python train.py --num_key_value_heads=6 --norm="rmsnorm" --norm_eps=1e-05 --positions="learned" --attn_scale=0.177 --init_std_down=0.00638
Each number is 500 + 25 x the weight over its row's rms, rounded and kept within 0 to 999. Layers, rows and columns count from 0. Numbers have three digits each. The size before them is the row's rms in percent of the matrix's.

# layer 7 attention key, 192x192, rms 0.158, rows 16-31, columns 0-95
096:490506504498524496478470471475528450514534492520511495501479524528504512443510521517448498494472520450500502455515494516480461479491507500484495498527482479503476511522485496527534490513463504472484446489501505537498523543520536524485488509487494494454487572504499504497481509486530562477
103:498482530482499509479506522493466495496519490512460514501488509476465519516500499509502517478472502474501510506508470504494536474479497459465533502483487522540513525543507515509499502453512442530485525528541539521488529554531520512512494537495462490486511467493518503522548504523439537498
097:507527500493494506495491495518514466499477488473491498519496525460544503506550491539508479492462481545484468476540503448516474509504476452559510495476481478509513534491501540501515494476484532492495463475480502523518527482546528506486513520549477482516471492513504474509499501536513515479
098:539466500551496482495484495503496501528529503484515476554484495476468501498502471499478544478494508503493509530525543513497481505465507496466515495500504506495489496510546465503508535489475468558507490502469454482512490488505427481534461475504496523474490479483506515514484455454538537491
098:472525480524491501485524494517511456483469519512515472466473483510483444518500486521504492548512462488532459528477457491513542517515499460533505491483488507468489499471471496464510496506480483519432527493486554472507463473504500517481524531470450480547497512491568530461505523516518529467
101:543484526494488531512459463515504506460515496527513498490487513500538464499515524530486467465505515536475547493527500514460505488479517469509503528461523478521465532502567486501496546519523486453525517469470534535479474479515487519519507490471539480500509547488522451467464496508492488519
098:457486457493545518469519514504485506490502526460509553466468476515536521534496497515461484513513484515517495473500520494504532516479529564527533522535519541511449475471517465517512516513473534504467491509497474481498515486490485546505471519506475456490517513455478529502517470527510455511
094:488535522440511483488474470479493483502507465511508467558490523463511460516499459486519495493550529575547531447464521496483493496493500547491472531523509509554504501462492460493487512520485531483506538512495478487479519474482545486458507516496522498521508509507479470519490538499520528517
100:498462504491484523466488477496538472500509509518516541499521534536488518524477506535489466550525442510487508485463460507449461467497478519490485488459498479497439512461472542465496471522496490528459532496476534512501499457585495504506502514475474509479508492514493576488470497498474517503
096:537500536488474539501458469513507497522544502514494491459499500499501551489491498458456509479474480501502506510548503495482525519495527524509502495511553506465488501485481542524502501473458477460451483436448492500528517502504524476497507499447503526513517487545503553514455486524523512509
104:482501522484515502552517476516470503504492551508457499530481468529477518494534504481490500463476480453484471467520515510481528513471509485498555509530459487476497519501515472481491524494461514468534469485495543500502535548476506465507520515476487494450479440522531458514555532501500478521
100:492532491506503469515473492463464549512451453476532508495526503483491531509515540479481471522513520501524471506517506492513497515500479513485509492431509495485557490442509554525537555484494495452491513480488478484518465553481498485505525481498514513511467517527494482527534487520509485529
103:502457486475487475483460484465508483489482519447507499532519456460481485546532537507484450476491532499478530485499475487532511542503515493495474520504509505496495509492472451504537510491478470488513522469476514503511496504469512515541505435490539512507516525523457472531486509504506540521
103:496486504480488523479492513541520484549518518519499500459506474461487467493486509486471495492516465494535486490513533505516536482560481482478516432485499438477495473531533451452481468502514476519500504483515508480460485505489486510544506519510496473491542527553483502508519522507471548522
094:459536500509478491470477549522488504478508462480495518493506508500523492495456476493513491492467527533488520459490534516491535464483498506511494461485545510534465488484463503467460530452522482489490486523538506490503508528488507502491510477481485473503534465483504510491500461469511513438
097:476526462538538474491539536509525516493538508496442491496453525517497491489456516521463486536492466487513478533500492509540508530472506500488494537499462511498471517507487542506473499470480488545525537508562516522469511494532529496490476521483468531533500497494492520498491468487519543489
# layer 7 attention query, 192x192, rms 0.159, rows 17-31, columns 0-95
100:513507533520498512523531505479503487477503546485460536522540501530501491509514497479531478497473513510498534460456446526472533534498461509506506521475511512469508519511471500478527521493522480533516447563495528543489498501500543467513534519469522498494530498479545520451497517515485477481
104:504497475522500502464473484481524491427461477504475500473498506450538485521502498443506472492492477507522483502525521470472485502482518474538518483536504521489527504473524486536501465487499482496489492497486479484515498511516515561513528522524457500507469508493512496471517465503519510502
090:479469487538541472494494496487495504493502532508516481519450476532485527510515492495528484526522515490541489511463486505502462513500498517462487506556483523427492493512485523528490508499485481521477524467475489506512496501517468509526482434490505516485478511474488500522509516463514496501
097:479538500539488524496501493505496483481456502505480478455535486538495467552472531530493551502479444489544484534487501476513540504501502455524522470461504502482521532510499537498517516467529508517503497460491517482514467468541499487485534479517507501519503546511528519507488499510477516506
098:513535461479528489516485495474527516462499519523493467509508522517493448533515487487504510508495488530505517504520514509476542479471497474515504483469550508507486503507545500510499501500547476490506501548472504446512500512519490534509510495439540513506486541538538487441462484476529486511
093:467499518513541525459541496534464521538466500469509541489514537508501507458463461455503482509547474506549492467508530517518503514517521509512504481502473533495478484506488472534518527464498531501491549506486525484547500554503512488474477488533472470473511515497516532509501514447492485522
098:447546487475499467487465512503474506482488473556494521502500529459542483553516511525504496483500519467522468502498498499488518502512525496502558492501509474511528476492499480546489511559500510489490515539512528483476497497461517510479500501463504465479524546474436502517466498504502524549
092:491488556494484516487511510485528497476458483517483526475516527539501542503458539522521488529507534496492493509522495510497488518503482486506476479506545492497510508478485551497493474498517503517487477471476519500530522455546528528522538527487499506456507487506500552503508461480469510456
094:505491484491492533478464508496528508483521583513476480445497535479486511488481498473510476425499498505496481498509500530466490502498555542518494463521514516464453467480492526531494477503481465482501465476435545503502498512483492529512480506498471471502514511540495527493534495528493514526
102:498514518475502514551488482477477491489514524496486518579492492504485525518539488497490487537485474517503494471497458551474532446470492490503536498460472495499429519517524463475472473512467513478490453510481518539498510523488466499496488489490501508489508501467545498556549524521500504536
102:536488482515472481507469533461480528513514483491542467494500489494499541540475509466455524482489471541516490495499482473468508479458504525513513535479450524499503504456524545477508493454523544493529520473505538509483487524512504484466489488520510556473479501505446478502534546486473478544
099:542495480512482472445477469444502491508515511498482509512487511514499457562560529496457485458470513530464493525512534506487501526488543508492487486540531479502496463490498475492517491474485480531505490516463503473501504504509524492525481444481472525502498508522475463526487548463518490530
102:509504534472475559478523467533507497524488504543490495486497485537511487486497518497490461496508488533474480501458535525507493499500456513496493457472503476490472525505531484426477496524488498475430487544551482519501502507502498509472503508471507512507510536524509509523506510503517489473
094:508463524529476495483473543532474544507547459536502458507503536500495483496506482496489515500452482501494493489515562488509504480485519499482488477514549501546521467492496487518477545472468518472522495484443511458520506522503501462531566481485513496495500498522523477490491514514488465446
095:491515524521501470508495544505504481522483518538455473510498528507506495475428503484528553525513485509539500523480489530500497556517493510461458524512524507458489462507510481489492528485486489520476567479519522524535495499509497448499500490503484485542492478481574497502521527489508504489
# layer 7 attention value, 192x192, rms 0.15, rows 0-18, columns 0-95
081:523484473529494525471486514525504541543502488511459479462479497504439503516478465505479469536506453508501535492506558506506485553474457524500550507504538485461505477554533512517519459466507478517545540518465523507496477507509518502513498503539517433510523508520489527446516507486526519543
086:519496510519486496493458500503486502518521558465556489475474511478554488505482473491470518478451499505484528506532524527512481550495536478511479478486446528516511535522474525475503470497528454517519475476520484488476517499526481475509500509512480509524528486492467512520506497472513521491
092:485467476467523515511498465510517509503502532483470492502533515462522527494448547547518492497510498474505520498517472494493470517564444542534489531471474474545496490478503500546474479486469497481470505496525519525478497572483504510531463490484478516468493520497460506499474496490518487497
080:514507507426454489484529529516496505528531484451493508517499469476468507460478460553475541539503484529510527491485492552495504465466441504526488481531486508517523525517481488482480492484494537505480502486449505496498485503484488494472497508502525483460491514492466506506504530483514512532
093:478521504524489500457504500530501513501482501506498496538503541507546556458511528536533496487501476484524495484530439504503473512474530503492438501517543470495510470434507496537519497536534516484516498513484503566456498528491471481536512499463470501472483485516515507511492490498491468500
081:488533449523494497505456485481529503489498495526544525502433510492516482519571521477531511525467535485461489505523522530532484483472503490484505485523478501540505529515481469484520462535499519461522506462543516484484517475454474465462490482471535479502513537493537486464566525473521510528
089:499437486495466500467468520502498507514509457509479535482491568495477454500508467509517507481499456509513498471495468492518517510526510529519482474448505519500490490533477517503532515473502479493506505531494443484485539520521486504498486488556474504503467526502460453541538518533480495513
080:532526487472511506474489467524493497477499467471522518483509480488510527505535548475526498447501503471532471499548468520491454487516493498502488504508480504470477513510484535597524494520514534480499524523526474509493500491499512516464457508546507473512528480481480489465510503485503496553
082:531513510533519514511501520516513511497500495531465546509503524493510526505519496471505455457530506457503491500500445509520491507559500516504497511472497507494526452520535476513518583490462464490486500487528509473510503536491490447549494524468466494504531534512508487470489468480488518458
081:511518508518506519514464536523499502535457540474516543461461463521466491488493493508492500526511500540492499520527503556512473520470448522495536520526531521488454492488478494480457502471499470466467505468493482505508513488496509489509501467518527458501503479501488498513515498524469505535
108:506535509488499515553549495507508542486493499468506532510495541502500532499466525460479500528501509495502479523524469496472457436507480527491451520493478471534493483491492485508503499565482543499488506511482525545511454502487499501529549476465494524456514520533503471525511471499478521491
089:488558461501500456485477519499524491544453496493490523533520521480500489538461483510512498485492536462478508456465470503526480525530514524528508482501451469496550452495519462483498466528504486520502487473506506471503526475498449505503515479498529479464519457479510496499530526552503482512
086:482481486542502506505531482482492484523511491506501487523500528527479497543502474486531487473497477459459442520511509483496495508500457518508505539518498448502520455550522493518532532511532495486520484542493517474451481472475505459516469530456509505528506470516471508526482475490490550517
096:498509473471480487514494496514511500474496506481515502522518513517497508501554520477537511510463473482487523458509496503485528499506480539496522472455527506547506476515478474453480491576519538450465480505526551510472503451500519531486511510465515558544515493462526501480485510493510487445
090:482521509511532552482443500498487511512499487514538469457500471532495494514599542516507511489479478533490492495500532455483470518480493497477536485485485448472492498485478537475484499504517458478488512494477440481455471486480527519538538469552498489479523492530504493524521550484468468475
086:439507453508461467517457500535512522506491468492520471485485513514501508512473504459544507484562498499483513523516517501492468498492484485481480487517507532519535493519528473511496453509507470456489472427530488491515547492520527435504455491510526512469478493558541461519529505516507539496
085:500474540502453533501519515522495538507541539486482484484472477462501549523506511531491487447496492476466496510509510487519503481451528508510545446475512513478511484492480464457530467497512497506511477472536487510511505489497520527502503561488492520511557494502480533509525511537474484488
083:526495480459473529532492499477478522490501529486532523467525498502478504540476486515481523499493520493494481515488484501477525541523512508507451507540503503486487521484492493455512479504502466485465515501542470514489416465483496521512518462523480499506474529541489473497506477538481559458
090:485498529532484518482519473514480494485488508482539469505529533485498540493493474520492479494552508493485499492529499457492495521519555456510496498467483538548491523462557496544498548480482523486545535505473571511506526525518495493488500502495481487527496600517467490508494490513486531504
# layer 7 attention output (transposed), 192x192, rms 0.129, rows 0-17, columns 0-95
086:507494579475483490512498507481502488519510479468531516530489511490482511480526518503481566517506513512505481524483503524535516452506485495509470524511464521477521526499500542465502506542520493495468461479542451458490517492503494500482508523490494539522465544481478483527493459542497505486
092:463466483486504496514535479522548497475478477519489543495525470494484518505499499538540467493506525480509531503502481471498535478497506503486472521503497493480421488488459499507494539513494537528476469492517524518521515496498498488470531498521506453495474472483553485475480509528485484543
092:464527492499508444478483513500492484476487474501544544481528487524496505528548473475474479505494496510507471519483496490484550438494565466483509490505527503492541489499522445490505497522549522451518475522454474476460519456472488476466488466492525486504485489523513520506492497485457507490
084:504502496564530516479478495465511495486481475473519503488510517504507473530527518508512533469510512482510500493574475444498492481551522511499535533500510517504503509501489499539491478502491492499503488493509507465569496491510473504540511463524504511550542481443488520507500470474498504452
092:468494473461513519533513483503500467481490452504476491487528493508461481517475511458454495472469494474503466544496564495487523518531550517519532465481484507518474521553482455526435492480445501563531483531503497469503501535497486512484469531508482494512507490504477494508472503503518468511
085:509487510515486504539511509542479474508460508495484492505506547492489503471453504487474486497517461495511528469513479480493536536480513546507508490507458492444491504507502508515468514505460480492498511501480491497518472487526570519474527502528525509494530457481502494519471485516515535496
094:496512515528510521490505495510464495475493498503487461527497427567506514511510539526485492481538529512493547517479519492500485503524476450489535552546510507488507513453529481464485510517486545517504499516541516505502467535484512504435501553459474501507470476455517555508499503469525513523
082:473463517531475464545489498514497527500473496514502542472505504522580511478496490530467513526481479490481522487487546506483534491486540482497522494506543509560498470443476488485525481513477498501519507485501482488512490500504515469528495522502488536480482503493533489487478522489447529447
087:499476488519492476494484480462469456474530512506524461483504488508502493503519498532492497524486482509521516547487516497485514497485526503527515507471487484508464518451527511517511463465547552485521498539480471494470489514505489584482508500488529504471463448493475482520477501505503504535
085:492469518479508521485524491454511497521540509468445463500505529475560504506503512482538536518510516492504542507440492476516527469516488513502477494491477464494519513544520492492533503486507503514489500517518510496500529461450529480483493516505496529479515505502495528477489488497565493505
105:474466443455538507475449493475515491502478470524526465509538548435504473520527511509510509504519487482472505505504492499519507522510528498536525460469497510488547499513503490506497492496509486478485508506487489468459527474449514478506429498494451474516519484492495491444520465508523511505
093:519438503502500531452494485540516464466546543495518468484492521467476489495464533442475502559481463537493495566535498502485507447490515501497520521454476528512440517511485495536515515490508507482501498494463495532490494495533535496503468521491491460534499539488484487489523548466521529496
090:517485497502521505479563502488487508470458508547470495491491489454529538458531517474465522494498490482517515474515471494486525482483524532536536494495481532494492551429522509506510507466496467496501489513561480503518474491537502531491469493487525497502468523529503473467498482506506509461
096:502476518510520498460460507492515499508529476506491506479503517491498485490440498503489498497498514511504471497461475494527479488476479513508461488512494507479515512473533500584487527476461485490512516490465499554525493551496513442502481473479466459463497536577497455488479499484525482549
091:506505488489502452528554490504466488536520485508466503541506528495517518516439489514526464519514529469524495473458499514528504474492503500490473489500493488516480535558508462487469488491479514543542500522501533549520467531511491443485463551467466513529495514462499521537471485496492490506
086:546466525499497512506525466470523519537503513522502553530518483480500508519509477491487514550484461481506502478509474527530524482510543505507506498510490504482480477476514507496479503502485495561498509510507523471491450482476550523436484538500508492492532481475491526485491531468534481526
091:479504467511506476492497491482479470470464505450511491447511530542487509486506470487500546528502471492566481489456504495517499488491485477496486527516516486534484508524497500527491463497527560510477530514517481490497493505517484480468513494519468496479496535479499500536440456489529509552
088:487511513490512463470498519449485480494525496524466505520490490524503537504538499483515495530499483544504504476492495485491447472511475514520517506531469515481494465509492507533511528484514529494513494513505502509473522524537520461487486510518468526508463485456511498467485508482513412515